{"d_mlp": 960, "norm": "rmsnorm", "positions": "rope", "rope_fraction": 0.25, "init": "normal", "init_std_qkv": 0.0433, "init_std_up": 0.0433, "lr": 0.00847, "lr_head": 0.0216, "schedule": "wsd", "decay_shape": "sqrt", "final_lr_fraction": 0.0, "doc_mask": true, "steps": 7464}
Each number is 50 + 12 x the weight over its row's rms, rounded and kept within 0 to 99. Layers, rows and columns count from 0. The size before them is the row's rms in percent of the matrix's.

# layer 9 MLP up, 960x160, rms 0.168, rows 641-662, columns 0-159
103:41 66 32 56 61 36 49 47 69 50 52 48 52 57 54 60 57 62 55 69 60 17 39 48 39 66 51 54 38 43 46 50 57 28 46 47 61 56 49 58 55 54 26 64 49 57 38 30 41 52 55 54 39 25 75 54 54 55 53 55 70 48 62 37 56 71 36 54 52 39 52 44 51 25 32 62 40 54 34 41 48 49 70 73 53 58 62 40 36 56 64 55 45 47 32 51 41 32 67 63 52 44 68 62 59 67 67 44 51 68 60 44 43 38 23 44 58 55 24 54 49 44 32 51 43 43 45 67 46 37 41 41 60 44 44 28 32 62 63 82 53 37 50 53 73 46 69 52 57 56 39 52 32 51 33 55 64 37 53 48
099:51 42 40 58 39 64 51 46 54 59 54 63 34 38 47 68 52 44 60 65 44 53 53 51 55 34 47 45 65 50 51 49 53 57 47 21 45 68 48 42 43 50 58 72 65 45 35 48 77 46 54 43 65 47 57 48 46 58 75 52 32 45 48 35 35 35 37 46 77 48 37 63 71 29 50 51 52 55 46 59 62 41 48 74 39 50 28 45 57 52 54 67 23 57 35 49 35 47 46 41 40 66 37 58 36 46 42 21 56 62 51 45 52 63 50 66 39 49 53 51 68 57 59 59 47 56 54 51 63 42 81 68 36 50 65 52 56 71 34 38 45 22 41 47 43 46 59 39 45 58 64 46 63 43 42 25 76 30 73 53
098:28 66 40 34 51 68 60 56 60 52 58 56 64 55 55 34 27 77 65 64 62 28 55 32 42 44 61 60 63 59 52 54 66 24 58 37 40 73 48 41 42 51 44 36 46 55 48 64 63 61 56 40 46 44 58 45 50 41 54 73 43 44 65 61 50 28 48 42 43 52 30 77 44 59 42 64 70 40 54 60 55 66 49 38 51 62 78 59 65 62 42 52 35 55 59 40 31 72 53 39 39 50 57 48 51 52 59 68 36 29 42 58 36 38 45 33 30 65 53 56 52 54 53 52 53 45 62 60 59 44 46 71 48 63 67 61 38 53 44 56 33 57 57 37 64 53 59 58 21 41 56 52 72 49 50 50 66 37 61 36
102:83 46 54 62 49 60 47 26 31 39 62 55 34 27 53 56 21 48 54 44 33 62 32 63 48 62 70 62 62 50 37 53 58 41 60 49 51 30 57 48 22 38 49 40 52 31 59 47 55 53 53 76 37 65 43 86 61 57 36 47 36 54 52 44 52 54 51 49 47 55 70 61 59 50 50 58 64 58 35 50 32 52 56 54 43 55 35 48 53 44 28 68 43 37 37 47 43 59 25 52 53 47 34 76 59 53 56 35 27 65 82 51 42 46 52 62 43 58 43 56 45 46 43 60 46 45 46 60 45 51 64 48 31 72 41 43 63 41 39 44 46 43 74 45 60 47 25 48 64 43 43 58 42 50 59 48 43 57 44 39
106:45 61 40 42 57 41 42 45 47 46 42 48 64 42 60 41 55 51 42 62 55 62 34 26 43 36 53 34 48 54 25 28 61 32 69 39 48 48 43 44 45 29 47 44 73 46 56 53 48 48 27 51 57 37 52 52 30 52 63 32 61 62 25 43 43 48 51 36 50 39 43 61 23 24 39 60 36 38 29 52 41 30 51 67 64 54 51 55 73 37 46 63 53 50 55 55 22 58 57 30 68 45 42 42 67 40 54 42 54 49 39 51 58 64 55 55 59 66 43 51 38 58 43 36 49 39 71 75 43 43 34 51 54 64 59 64 53 54 68 58 64 45 48 51 81 35 36 58 65 51 48 59 30 58 37 37 48 33 30 42
105:22 53 41 51 60 37 29 64 44 48 68 56 65 32 65 51 58 63 63 47 53 34 43 52 49 55 83 48 50 36 70 36 44 68 43 59 65 44 46 61 37 20 45 39 67 40 46 54 43 47 49 40 71 37 49 33 43 61 27 50 40 57 61 41 63 55 59 55 74 53 36 38 24 52 53 59 43 57 43 49 65 62 52 59 68 51 56 64 71 59 53 44 47 50 44 34 54 46 36 55 46 53 51 71 56 59 44 63 57 60 70 29 68 55 72 47 62 54 34 54 58 61 60 41 57 56 55 53 29 29 49 72 49 46 57 22 65 55 47 56 62 57 36 39 53 56 37 40 49 39 33 61 31 43 43 36 54 43 62 39
105:43 62 40 66 48 44 44 52 55 63 49 58 67 44 33 41 62 52 45 40 42 31 37 57 62 26 40 69 67 48 49 47 42 39 52 38 34 70 32 48 38 34 54 57 46 51 39 44 56 25 42 54 39 46 33 60 53 42 46 62 25 25 53 36 67 54 37 35 58 32 44 46 43 50 52 39 45 69 51 41 41 48 54 45 52 51 31 59 56 36 37 68 44 37 57 56 51 71 64 54 38 53 33 53 63 55 62 33 36 72 57 48 30 48 63 46 47 35 54 34 63 82 38 64 62 36 43 40 35 50 76 73 41 61 49 33 58 24 44 64 45 68 59 60 49 64 33 45 55 36 42 44 58 42 54 48 44 73 44 38
100:55 67 64 35 41 30 71 85 59 60 55 58 60 41 44 53 47 63 57 60 62 59 42 52 51 49 52 58 26 40 54 50 38 63 44 56 49 72 48 24 84 52 37 62 50 40 55 52 25 62 46 41 49 50 44 35 48 56 54 37 47 62 57 36 49 33 57 44 56 45 49 52 49 59 56 47 74 71 64 48 52 53 63 48 62 41 46 47 50 22 69 70 66 48 75 34 43 56 60 55 39 54 57 36 34 50 77 50 43 52 53 54 40 39 34 50 55 34 44 61 59 47 42 49 39 41 62 55 70 63 45 52 36 65 48 54 35 57 63 28 54 46 29 26 52 76 67 38 58 61 44 33 53 48 66 53 63 40 57 42
096:55 45 63 32 36 51 78 56 56 59 60 78 41 56 57 58 67 70 51 21 62 63 49 41 34 41 45 57 28 58 69 61 44 43 41 38 63 48 72 48 48 26 54 37 62 39 46 45 63 64 39 30 32 51 54 54 32 63 60 49 63 43 35 42 49 48 48 66 54 51 37 40 62 51 32 36 43 46 43 40 50 67 46 52 52 55 45 40 42 50 54 66 56 49 31 41 69 63 40 45 52 70 56 50 24 48 72 36 37 55 44 64 40 25 64 50 51 58 37 43 48 53 46 61 34 53 27 45 57 65 39 38 42 50 35 60 43 33 53 33 45 60 61 46 70 49 41 42 53 50 58 46 41 41 29 76 35 48 51 25
093:60 53 56 54 41 50 47 51 24 42 70 79 69 32 53 67 65 48 59 49 73 75 51 64 53 38 39 47 30 46 30 47 42 49 44 53 63 42 53 31 59 59 36 27 42 26 60 37 30 55 56 53 42 51 56 50 47 38 59 23 37 44 55 54 70 57 39 53 60 37 45 46 58 64 47 38 57 63 54 76 46 51 76 36 36 73 56 53 39 28 53 48 51 54 43 64 34 30 37 42 47 50 52 60 58 68 52 50 35 61 45 74 55 41 63 64 52 67 34 60 16 55 45 67 49 51 36 57 45 52 50 48 47 56 54 80 62 55 61 53 32 49 36 37 42 43 48 58 46 44 54 50 60 49 70 52 43 53 52 40
100:51 55 37 51 58 67 54 44 55 43 41 58 46 58 58 42 49 68 52 47 40 38 38 50 42 60 59 69 35 40 41 65 58 40 53 52 43 47 55 49 26 46 60 73 77 46 55 66 38 39 46 54 49 57 54 34 41 63 48 52 71 65 49 57 43 63 15 30 65 75 43 52 59 44 47 56 43 35 61 46 54 36 57 40 51 59 52 52 53 28 44 66 61 39 41 55 33 69 47 60 45 51 65 42 33 64 24 48 56 39 63 61 56 72 47 50 39 30 42 35 36 38 65 76 30 50 41 57 61 61 53 69 53 42 57 38 57 27 64 58 68 58 62 24 65 47 63 34 73 56 56 53 43 33 31 52 36 54 42 39
097:40 76 62 36 54 66 46 46 54 42 60 46 49 39 40 30 68 50 66 61 56 43 35 43 46 65 37 45 40 52 39 54 41 51 49 16 59 44 26 40 56 45 48 43 59 54 31 44 55 32 64 85 39 55 65 48 76 18 41 58 63 65 62 45 47 62 46 59 55 56 66 47 42 57 47 48 37 55 49 65 28 31 47 48 29 48 43 57 24 62 54 41 60 44 59 43 55 38 60 43 53 45 36 44 50 36 69 51 55 51 56 44 68 53 67 44 56 70 43 63 58 25 49 57 62 61 26 38 30 54 46 51 62 34 43 57 33 39 39 52 57 48 67 70 49 44 47 40 37 53 43 39 54 65 54 68 32 37 55 47
096:62 77 38 49 60 51 61 52 74 46 65 75 40 56 50 52 48 66 70 69 30 38 54 58 35 56 53 41 38 55 61 34 35 47 56 39 30 44 28 64 52 47 34 55 45 46 35 60 49 61 43 45 38 54 48 48 66 29 56 69 64 59 84 23 42 56 42 60 63 50 53 33 57 57 45 58 45 46 51 45 72 51 55 36 70 44 46 65 52 24 53 47 42 25 54 55 65 46 33 67 35 65 47 41 69 48 52 48 52 50 61 26 53 68 54 49 56 45 38 46 50 48 46 67 35 61 56 50 24 47 32 33 67 54 40 66 26 59 38 38 54 53 52 51 52 58 62 42 64 74 47 48 49 52 44 53 44 60 67 55
094:33 43 36 62 42 55 44 51 56 47 82 59 27 31 59 35 46 53 37 61 43 40 51 80 18 51 34 57 50 59 51 55 35 54 53 30 71 45 70 40 51 28 47 52 57 42 50 45 51 44 46 62 32 49 52 69 56 54 39 62 48 42 59 31 50 61 65 77 45 36 56 43 72 56 54 61 40 55 54 45 47 61 33 69 47 43 48 70 59 50 43 41 78 50 59 35 46 49 53 51 48 28 59 39 44 54 65 60 72 45 59 43 46 47 45 53 75 39 70 61 62 49 69 37 54 39 46 50 61 32 41 36 71 47 31 43 55 52 54 52 49 40 68 72 46 42 49 39 33 69 47 56 56 31 55 57 30 38 39 52
101:52 58 40 63 48 65 50 45 52 33 50 53 75 46 39 44 32 52 50 43 59 49 46 67 57 72 59 68 50 59 57 52 28 35 48 60 45 53 45 46 51 48 37 47 54 57 40 38 51 37 52 42 49 69 57 71 39 59 46 51 29 62 36 43 46 57 79 38 22 42 53 49 71 51 64 53 75 62 58 35 44 77 43 69 50 40 56 42 59 42 43 53 58 62 83 66 57 43 57 54 77 35 42 60 48 48 57 48 78 65 52 49 54 77 57 44 52 51 65 71 67 54 77 70 44 40 59 73 48 53 49 57 41 58 30 43 55 43 51 26 40 42 31 34 62 60 51 59 54 42 58 31 48 42 46 49 40 52 44 37
095:43 28 41 39 56 48 34 58 34 51 66 63 41 38 55 47 56 85 58 56 53 44 44 46 51 59 55 33 58 64 45 38 70 60 68 44 38 49 43 49 19 47 48 36 63 42 52 63 60 38 44 50 36 43 67 69 67 37 44 31 52 49 38 14 61 54 51 80 38 41 52 40 38 46 43 40 52 62 37 52 42 52 67 51 52 35 71 62 50 56 38 56 52 67 40 63 58 47 54 35 52 22 61 65 42 60 54 49 41 43 45 55 41 45 44 55 61 70 48 53 50 60 52 58 46 67 37 48 55 32 59 42 29 79 63 60 56 47 63 70 37 34 60 57 60 50 34 63 59 27 51 53 42 45 32 44 46 57 35 27
100:58 41 34 37 65 41 37 54 53 25 43 56 44 45 50 57 58 64 66 42 40 48 54 31 60 47 70 72 41 31 55 51 44 44 45 56 31 69 51 55 53 65 56 78 57 53 71 35 35 52 57 68 41 55 52 29 54 55 68 63 61 36 31 56 33 38 44 28 27 36 41 77 62 47 48 62 57 55 60 37 66 60 46 51 44 43 34 23 44 51 65 71 51 41 38 71 66 51 25 50 42 47 45 49 46 53 53 51 32 51 44 61 38 40 45 65 57 57 62 41 32 20 51 37 50 52 67 44 36 40 46 62 46 52 49 52 34 49 46 31 44 46 64 49 54 48 43 63 26 31 34 35 51 60 33 52 55 36 43 44
102:44 67 43 59 54 46 44 36 42 52 56 69 51 65 39 62 44 62 45 45 42 50 59 31 51 31 51 58 38 49 60 43 44 47 62 59 39 15 54 57 53 33 42 49 53 36 42 44 27 59 33 45 81 53 50 47 38 47 57 34 69 60 49 55 52 48 85 54 49 49 26 36 35 68 47 55 56 49 33 59 72 29 42 46 45 68 45 75 59 59 44 35 44 54 43 51 37 50 51 36 34 55 59 28 54 49 36 67 44 59 66 56 38 53 45 41 45 45 52 67 60 53 44 38 32 89 42 56 50 60 47 54 39 48 65 57 49 62 54 53 62 65 37 52 72 67 49 46 55 45 66 36 47 49 67 64 28 29 39 39
100:30 64 35 36 46 64 52 30 56 45 32 64 34 39 43 45 77 62 37 43 52 60 49 27 62 44 53 54 41 28 49 36 69 59 47 43 47 50 38 44 47 58 47 28 60 51 70 38 41 36 20 54 51 57 36 72 39 41 39 68 63 53 38 45 49 46 51 59 48 54 39 41 39 36 56 53 44 52 54 28 60 59 47 30 56 48 62 55 63 31 83 48 33 53 60 73 57 46 69 57 63 57 40 56 39 80 46 45 63 69 53 35 54 70 46 33 44 60 53 60 63 57 45 38 48 51 59 66 63 61 58 57 45 61 58 44 65 62 37 33 32 63 43 68 35 38 61 37 40 59 41 39 46 52 35 56 57 54 65 58
099:56 75 41 58 63 30 31 53 53 42 70 64 50 43 42 72 55 43 51 35 60 39 19 51 56 58 53 57 67 68 67 42 63 44 44 58 52 45 32 57 73 23 48 60 73 52 53 53 40 42 61 43 51 72 51 27 51 42 72 49 49 53 58 67 55 57 52 58 51 50 57 56 49 46 44 49 62 57 49 44 60 70 46 48 49 77 52 35 31 42 46 62 41 45 56 48 26 64 47 50 32 56 42 61 26 52 46 59 39 63 54 40 46 59 41 50 79 41 39 66 35 35 34 30 38 49 67 77 34 35 53 41 50 59 54 45 55 48 67 57 46 56 56 60 32 61 75 64 66 45 63 31 40 54 48 42 53 46 58 37
096:29 43 70 71 52 52 49 43 57 49 66 49 50 58 67 27 45 34 54 66 67 53 39 51 31 42 54 33 72 54 53 65 26 34 41 39 55 29 37 31 54 64 62 74 61 87 64 60 68 42 50 48 31 33 54 58 35 49 35 55 40 46 38 49 40 60 65 40 56 53 55 43 50 39 41 43 46 44 49 50 24 56 64 61 69 63 65 55 25 43 66 73 52 58 75 59 49 37 46 54 54 56 54 51 55 62 38 41 46 44 68 74 34 54 60 59 48 52 39 27 74 54 58 46 46 49 58 51 33 47 61 47 44 31 59 65 63 46 45 49 45 54 48 56 37 44 52 43 33 68 58 35 53 43 61 43 39 54 56 53
100:49 38 74 51 37 54 33 62 41 26 87 43 59 49 42 42 40 56 48 50 58 42 50 64 60 35 64 35 62 63 62 52 18 18 55 59 51 55 62 59 46 47 69 66 53 36 54 43 43 36 72 39 50 49 39 57 47 47 46 48 54 45 47 36 58 57 52 65 69 57 68 68 52 41 42 49 51 49 48 52 58 36 47 59 77 48 46 76 40 46 69 56 51 65 59 56 42 50 73 68 72 36 59 52 48 53 65 39 59 47 57 50 38 38 46 29 35 48 75 48 61 46 73 49 75 46 60 83 45 50 56 55 34 45 55 44 58 45 44 34 57 64 30 63 57 59 45 67 55 54 47 45 40 45 58 48 44 33 51 47
# layer 9 MLP down (transposed), 960x160, rms 0.074, rows 641-662, columns 0-159
097:34 43 43 45 33 55 52 67 29 33 43 67 39 34 66 55 39 56 71 42 54 56 49 51 52 37 27 63 50 49 69 32 36 51 57 50 46 10 62 59 60 48 47 47 35 42 68 27 59 30 57 42 26 54 52 39 75 76 61 33 28 45 56 48 42 46 56 49 30 80 53 62 53 61 58 55 33 60 43 40 47 34 57 41 51 57 53 45 34 46 46 53 61 49 63 61 48 52 44 38 49 50 65 46 49 65 52 75 97 57 63 28 69 59 48 46 40 46 51 43 63 49 52 45 53 63 56 45 53 41 45 52 48 42 47 53 54 48 36 54 47 50 28 33 45 53 43 52 53 42 67 37 55 45 65 52 52 64 38 54
098:53 63 42 66 77 63 29 58 40 50 39 35 65 49 64 27 60 60 53 46 59 60 56 54 50 75 49 70 51 40 55 57 72 58 54 65 52 43 35 49 62 50 62 45 56 67 74 39 54 38 42 47 53 63 55 47 39 58 25 27 46 41 58 62 55 44 58 46 31 70 53 38 47 77 43 59 33 58 43 58 47 60 49 61 52 60 44 52 49 44 52 23 66 30 55 48 50 45 52 75 46 33 48 38 52 52 32 67 34 49 40 59 36 55 46 37 58 27 50 51 32 51 69 36 48 68 56 39 37 71 51 56 44 63 37 54 23 49 50 51 31 80 35 42 67 61 54 53 51 59 48 54 41 39 53 60 53 63 29 52
099:67 34 60 54 59 49 63 66 51 40 61 24 36 68 38 48 27 34 54 46 43 54 31 39 39 53 51 58 54 40 48 63 23 60 55 47 28 52 29 67 52 59 51 46 46 33 44 44 30 58 47 39 42 47 60 45 59 59 61 50 49 43 65 46 56 27 51 80 45 45 43 48 59 47 56 48 38 55 63 36 22 49 31 30 27 53 44 52 46 52 42 62 44 71 41 48 36 41 65 47 50 44 47 31 62 52 68 60 64 67 42 26 66 45 47 42 47 19 42 59 69 57 48 36 48 57 52 48 45 44 47 62 64 40 44 58 47 49 30 51 57 53 37 66 74 70 31 39 40 68 50 61 48 51 68 38 42 43 71 56
110:39 53 51 20 77 41 35 56 56 64 43 49 66 35 55 32 37 41 41 37 46 45 29 69 54 64 54 44 49 61 43 59 61 42 50 35 41 52 52 46 71 77 44 70 40 52 44 68 66 30 70 43 49 44 17 35 45 66 60 52 48 61 46 52 39 49 31 49 38 58 56 37 54 40 45 46 47 53 64 44 69 51 50 69 47 37 56 55 40 64 50 57 55 56 35 59 26 43 43 62 41 53 46 61 41 46 55 69 46 65 47 53 60 60 37 24 26 37 54 44 55 53 50 43 59 62 45 65 33 64 42 54 45 46 53 49 26 69 43 59 50 36 36 51 26 30 52 61 60 66 49 50 68 54 39 36 73 66 34 61
100:28 50 24 29 61 34 66 71 63 70 42 52 70 64 79 55 31 47 49 58 55 64 40 55 58 55 50 55 67 43 58 47 56 24 50 65 53 49 20 30 58 26 42 60 51 36 45 53 67 38 42 43 44 34 63 46 55 48 51 27 44 63 54 38 45 51 46 51 28 51 35 41 38 60 58 45 57 37 45 48 34 64 64 59 65 34 49 57 66 58 45 74 71 45 53 48 31 61 48 56 59 43 58 20 49 59 56 31 47 40 33 60 62 66 43 45 49 54 39 60 43 49 46 46 54 55 69 66 47 47 46 32 57 63 55 49 40 62 52 57 36 27 45 39 46 60 50 61 48 43 48 50 69 40 25 56 42 60 41 39
116:48 39 19 35 32 42 26 50 36 46 26 54 36 52 64 56 57 78 37 62 47 37 54 56 52 55 48 58 57 36 51 38 49 64 47 33 49 28 52 71 47 44 42 55 70 53 75 43 45 59 63 61 29 40 46 56 65 51 43 48 49 36 38 48 54 51 49 47 35 69 36 49 49 36 41 52 43 68 40 51 40 38 48 51 67 54 54 58 55 55 63 50 57 78 48 47 64 48 41 37 62 49 63 63 50 34 37 47 56 70 36 33 66 81 61 51 39 37 67 40 49 50 49 47 43 62 63 25 26 50 50 61 52 51 69 60 54 47 26 54 44 58 30 40 45 39 41 65 42 21 44 56 43 62 55 70 46 61 44 38
108:50 51 41 37 77 35 46 36 51 50 50 48 57 32 39 42 75 60 29 51 32 44 30 40 49 38 38 69 40 46 19 59 48 60 54 56 43 68 64 74 44 49 38 49 46 46 38 31 47 43 56 44 50 42 24 50 45 51 39 48 46 70 42 53 58 53 67 52 58 59 34 46 35 47 48 51 38 56 25 62 43 34 55 57 43 34 48 51 77 37 49 55 42 41 41 51 33 51 36 50 59 53 40 47 48 41 48 43 71 40 48 58 44 61 45 36 42 48 36 66 63 39 40 43 56 48 78 37 30 45 43 35 73 32 35 60 62 40 35 31 58 54 54 54 32 64 35 76 65 46 60 58 71 54 34 48 54 68 65 54
091:61 47 67 67 36 60 29 44 28 31 43 65 49 35 49 83 43 39 42 52 57 50 59 49 65 40 45 65 53 66 45 36 69 48 67 47 68 35 56 60 50 68 24 53 41 57 55 35 57 53 64 63 66 48 38 72 47 27 36 46 54 27 55 52 48 57 66 41 47 51 48 57 69 59 53 41 61 49 32 75 45 56 40 55 47 54 61 64 49 51 42 45 44 51 59 48 57 44 48 49 50 22 28 55 67 54 47 38 88 58 60 51 51 55 65 38 62 58 49 57 47 40 57 37 42 58 52 59 57 44 55 62 46 39 68 56 41 59 36 29 49 44 37 75 67 34 26 69 46 48 53 61 37 49 28 56 48 57 56 62
101:68 77 44 38 49 62 50 31 53 48 40 40 69 26 39 50 41 54 54 33 55 70 28 26 53 35 66 57 55 65 56 69 43 50 69 54 69 48 67 29 49 63 36 70 45 63 37 37 56 29 56 53 64 29 29 71 57 39 53 38 62 55 27 45 56 60 66 51 50 27 38 79 64 39 50 76 49 60 51 55 56 53 56 48 49 45 39 61 40 67 37 52 41 29 49 62 50 37 61 58 69 38 45 44 40 58 47 51 49 63 61 54 38 65 51 58 48 51 41 42 42 52 48 46 38 50 47 56 62 42 50 41 59 66 53 44 51 53 29 42 78 41 49 49 50 49 30 43 48 57 45 37 39 43 43 55 29 43 54 75
093:74 60 49 40 37 29 58 66 58 46 48 47 67 18 68 35 56 48 57 49 40 71 70 51 52 39 50 53 54 54 51 54 61 49 62 57 43 31 35 42 31 57 61 73 63 50 43 69 57 16 75 40 58 43 72 30 51 61 45 49 39 41 48 58 41 50 42 58 45 66 56 49 44 52 23 47 45 53 40 39 59 52 27 48 22 37 36 61 53 66 57 65 29 40 56 41 50 54 45 42 43 46 41 61 49 60 36 54 75 55 51 51 71 55 45 64 49 53 51 52 65 48 30 58 36 48 55 53 57 58 55 43 59 37 49 45 46 39 53 51 68 50 59 45 69 58 90 54 43 46 53 53 49 49 49 23 48 65 42 70
106:36 45 80 23 50 30 30 63 47 52 75 40 36 59 64 76 42 53 56 51 51 54 53 47 44 68 46 30 74 55 48 49 61 57 41 59 25 60 60 35 75 45 39 57 35 48 50 38 57 64 93 54 35 45 44 60 47 42 50 59 43 55 74 45 64 57 66 50 57 35 58 59 57 37 47 44 52 52 43 46 51 58 47 51 34 54 47 35 44 61 44 46 47 59 58 52 71 43 47 48 43 41 45 67 51 47 63 57 66 37 39 36 44 44 50 49 64 37 48 63 71 69 43 26 54 40 61 48 51 50 62 22 48 52 56 61 65 37 48 38 49 55 51 58 40 77 42 53 32 52 40 41 54 38 54 41 70 74 40 41
088:52 42 31 37 32 51 39 52 34 52 46 53 47 38 57 57 37 54 43 41 63 62 56 69 39 47 36 51 69 39 43 49 57 71 29 77 35 58 34 70 48 48 49 62 52 53 57 66 61 64 36 20 58 24 38 34 34 48 28 56 56 39 49 39 57 44 51 52 42 59 59 37 44 50 49 65 52 35 50 24 37 67 70 45 66 62 58 39 72 49 38 62 24 50 62 60 64 52 52 30 50 56 61 53 38 36 29 36 44 45 30 34 64 53 43 50 49 23 58 67 34 66 62 37 60 45 51 48 60 32 60 48 48 45 51 53 50 63 66 39 46 54 51 35 45 56 50 58 44 70 37 57 55 45 55 42 40 77 52 37
096:66 49 68 44 41 48 31 20 42 39 67 58 50 36 46 64 58 68 76 52 57 55 43 51 56 70 52 56 48 48 61 65 30 58 68 55 74 28 42 44 72 47 41 55 66 59 52 64 43 60 51 65 47 46 59 36 49 63 63 42 57 29 40 49 47 22 61 56 57 62 52 34 39 52 56 73 57 52 51 43 56 49 79 58 59 47 56 58 51 38 51 57 71 62 41 42 33 49 57 53 65 48 42 42 69 63 37 44 72 37 45 40 52 51 44 50 66 44 69 47 65 43 47 33 47 73 61 57 46 54 40 56 52 73 57 23 48 39 66 70 58 35 62 47 34 39 32 59 41 30 60 58 43 54 40 52 64 50 44 35
100:63 29 53 69 54 56 60 51 47 63 37 40 83 51 57 58 56 58 53 62 53 71 53 18 58 50 44 71 54 41 43 49 51 56 74 51 44 48 27 41 40 47 38 67 51 40 49 46 39 49 45 55 49 41 33 40 21 76 70 52 51 60 53 55 77 47 62 49 47 59 42 49 58 51 59 49 74 55 52 61 42 42 65 58 26 49 57 28 51 44 70 60 60 42 36 58 47 37 48 45 55 69 57 45 51 65 44 40 23 56 48 37 69 63 41 53 33 64 55 46 36 31 49 44 56 74 62 60 48 64 41 60 42 42 76 53 61 40 50 44 61 67 37 42 51 41 30 50 64 41 52 47 51 62 46 34 50 68 53 74
096:60 40 47 29 60 60 75 39 51 60 48 54 56 63 35 58 66 42 58 72 55 54 28 37 62 47 52 29 35 34 42 59 59 47 33 59 49 53 47 61 33 46 34 43 41 53 53 56 75 63 66 58 38 43 41 31 57 30 50 49 50 62 59 47 57 55 57 70 51 49 56 56 24 77 38 55 22 31 51 54 47 39 34 59 51 64 53 55 64 35 54 64 31 54 43 51 51 64 38 63 54 64 73 40 55 41 59 41 47 36 67 49 62 61 69 48 29 72 44 47 50 50 45 51 42 29 25 53 77 37 32 53 62 46 45 41 44 57 51 58 74 54 52 61 70 37 51 53 43 43 58 71 44 48 58 28 46 50 44 53
100:41 64 50 48 30 50 38 47 64 52 50 02 55 47 62 27 48 42 61 53 44 34 46 38 57 65 46 57 63 61 48 52 31 48 46 36 59 64 57 43 55 38 40 59 55 51 14 41 59 27 55 46 64 70 44 43 46 35 61 51 52 66 46 61 71 66 33 50 64 30 35 59 56 39 39 44 59 36 62 51 51 65 44 55 50 52 33 19 39 59 35 53 46 54 51 54 50 47 52 38 54 56 52 51 53 50 68 32 46 59 43 35 48 55 64 60 37 38 51 48 59 47 61 33 49 55 61 60 46 51 45 68 41 53 50 29 39 20 43 35 36 71 37 49 46 58 56 38 49 77 30 55 41 67 58 42 26 51 44 37
111:43 46 54 37 77 53 66 38 62 61 31 64 74 53 54 50 42 38 44 43 71 24 45 34 32 31 50 38 42 43 42 60 34 35 32 48 38 68 52 46 41 46 35 53 61 41 51 41 48 58 64 49 46 52 32 60 43 38 59 50 72 41 35 47 36 51 38 38 67 55 57 40 34 32 34 61 57 64 51 31 56 39 57 52 46 36 53 27 44 52 51 35 56 36 51 48 23 67 90 45 43 63 55 39 40 55 39 54 55 26 67 35 37 64 50 32 50 56 49 40 59 60 52 53 46 40 69 47 40 61 27 51 55 52 59 56 35 45 51 43 61 62 40 33 23 40 38 63 61 45 53 50 38 43 28 47 45 46 41 55
098:72 54 51 37 49 45 77 26 67 54 62 45 59 40 73 70 33 36 67 44 59 51 61 31 46 51 30 33 46 72 39 55 58 47 50 46 47 57 53 46 65 43 39 66 59 65 32 43 60 57 32 53 60 24 43 45 64 45 43 37 75 54 60 66 45 61 49 45 43 41 62 59 45 45 74 55 34 54 58 56 32 41 50 44 51 46 33 43 61 45 42 51 54 49 54 74 48 38 43 69 61 48 21 43 49 50 72 39 46 65 46 38 43 69 53 49 44 29 73 56 59 56 29 66 49 44 66 32 34 53 56 31 56 48 40 68 57 56 51 34 60 51 59 49 35 34 55 57 44 40 71 57 58 48 53 47 49 41 51 75
100:51 41 51 46 27 75 54 30 44 44 60 62 49 38 77 59 48 49 56 56 42 45 57 70 23 71 35 42 56 30 69 71 41 52 50 66 37 66 66 78 53 50 39 47 51 49 53 61 64 49 57 37 48 52 61 21 50 29 46 46 34 43 38 54 52 32 32 45 45 39 71 53 56 49 59 58 58 69 49 72 27 37 49 70 54 57 54 36 60 45 56 56 32 54 65 41 56 40 51 58 48 44 70 69 37 25 43 63 61 48 42 69 43 26 45 57 68 48 52 39 56 63 30 49 70 47 43 36 45 43 51 60 41 64 53 52 57 52 47 46 36 47 60 60 47 55 26 58 51 51 53 53 72 57 48 45 27 42 55 58
091:55 37 35 27 24 74 55 36 25 48 25 37 27 47 72 52 48 53 58 54 40 69 60 38 68 44 41 47 53 55 55 42 53 72 53 47 43 70 30 61 53 65 61 42 28 61 60 49 51 60 41 38 55 40 52 45 49 51 51 63 36 78 46 58 49 72 46 69 52 55 63 31 56 62 39 63 48 44 48 74 40 50 38 40 58 60 48 37 61 47 71 26 56 53 40 49 76 77 47 42 40 58 54 59 67 33 48 44 40 51 49 43 66 55 67 58 52 67 47 51 37 56 48 26 60 61 39 54 66 46 68 61 63 42 44 53 50 64 64 39 40 48 29 50 56 51 58 41 48 62 46 59 46 46 64 34 40 42 58 67
079:67 51 48 49 53 41 52 47 51 63 35 36 61 69 39 68 56 81 58 50 30 53 66 38 53 65 70 61 30 34 43 40 59 51 45 76 40 50 44 47 44 67 52 24 52 49 57 50 35 54 30 30 53 40 50 58 57 37 59 52 76 59 56 38 50 45 48 78 49 24 74 51 63 63 56 59 41 38 47 45 49 47 52 41 49 54 47 39 46 58 46 59 52 70 51 73 44 51 50 59 36 75 37 61 56 46 54 45 39 60 27 42 67 43 35 59 38 38 44 53 32 60 46 43 68 45 50 36 58 53 25 43 52 51 56 52 32 26 49 54 49 38 68 37 58 55 35 69 60 31 29 53 54 62 69 49 47 41 70 48
106:48 42 41 49 77 49 72 29 51 36 41 65 44 60 40 47 64 47 57 30 45 37 38 50 49 44 31 67 40 48 25 51 49 36 47 67 71 62 40 19 53 49 59 39 77 43 52 52 39 52 68 63 63 41 40 56 39 46 42 61 64 61 35 40 49 58 34 79 59 52 48 41 63 46 48 69 42 38 46 52 58 56 50 57 23 47 51 53 57 27 42 71 48 26 34 60 50 42 55 51 45 56 71 33 49 33 57 55 44 42 55 47 48 70 53 65 49 30 53 62 51 42 49 71 55 58 50 74 56 50 33 46 33 37 49 54 45 32 46 40 53 31 65 66 37 42 38 56 52 30 56 43 43 54 48 37 62 27 65 45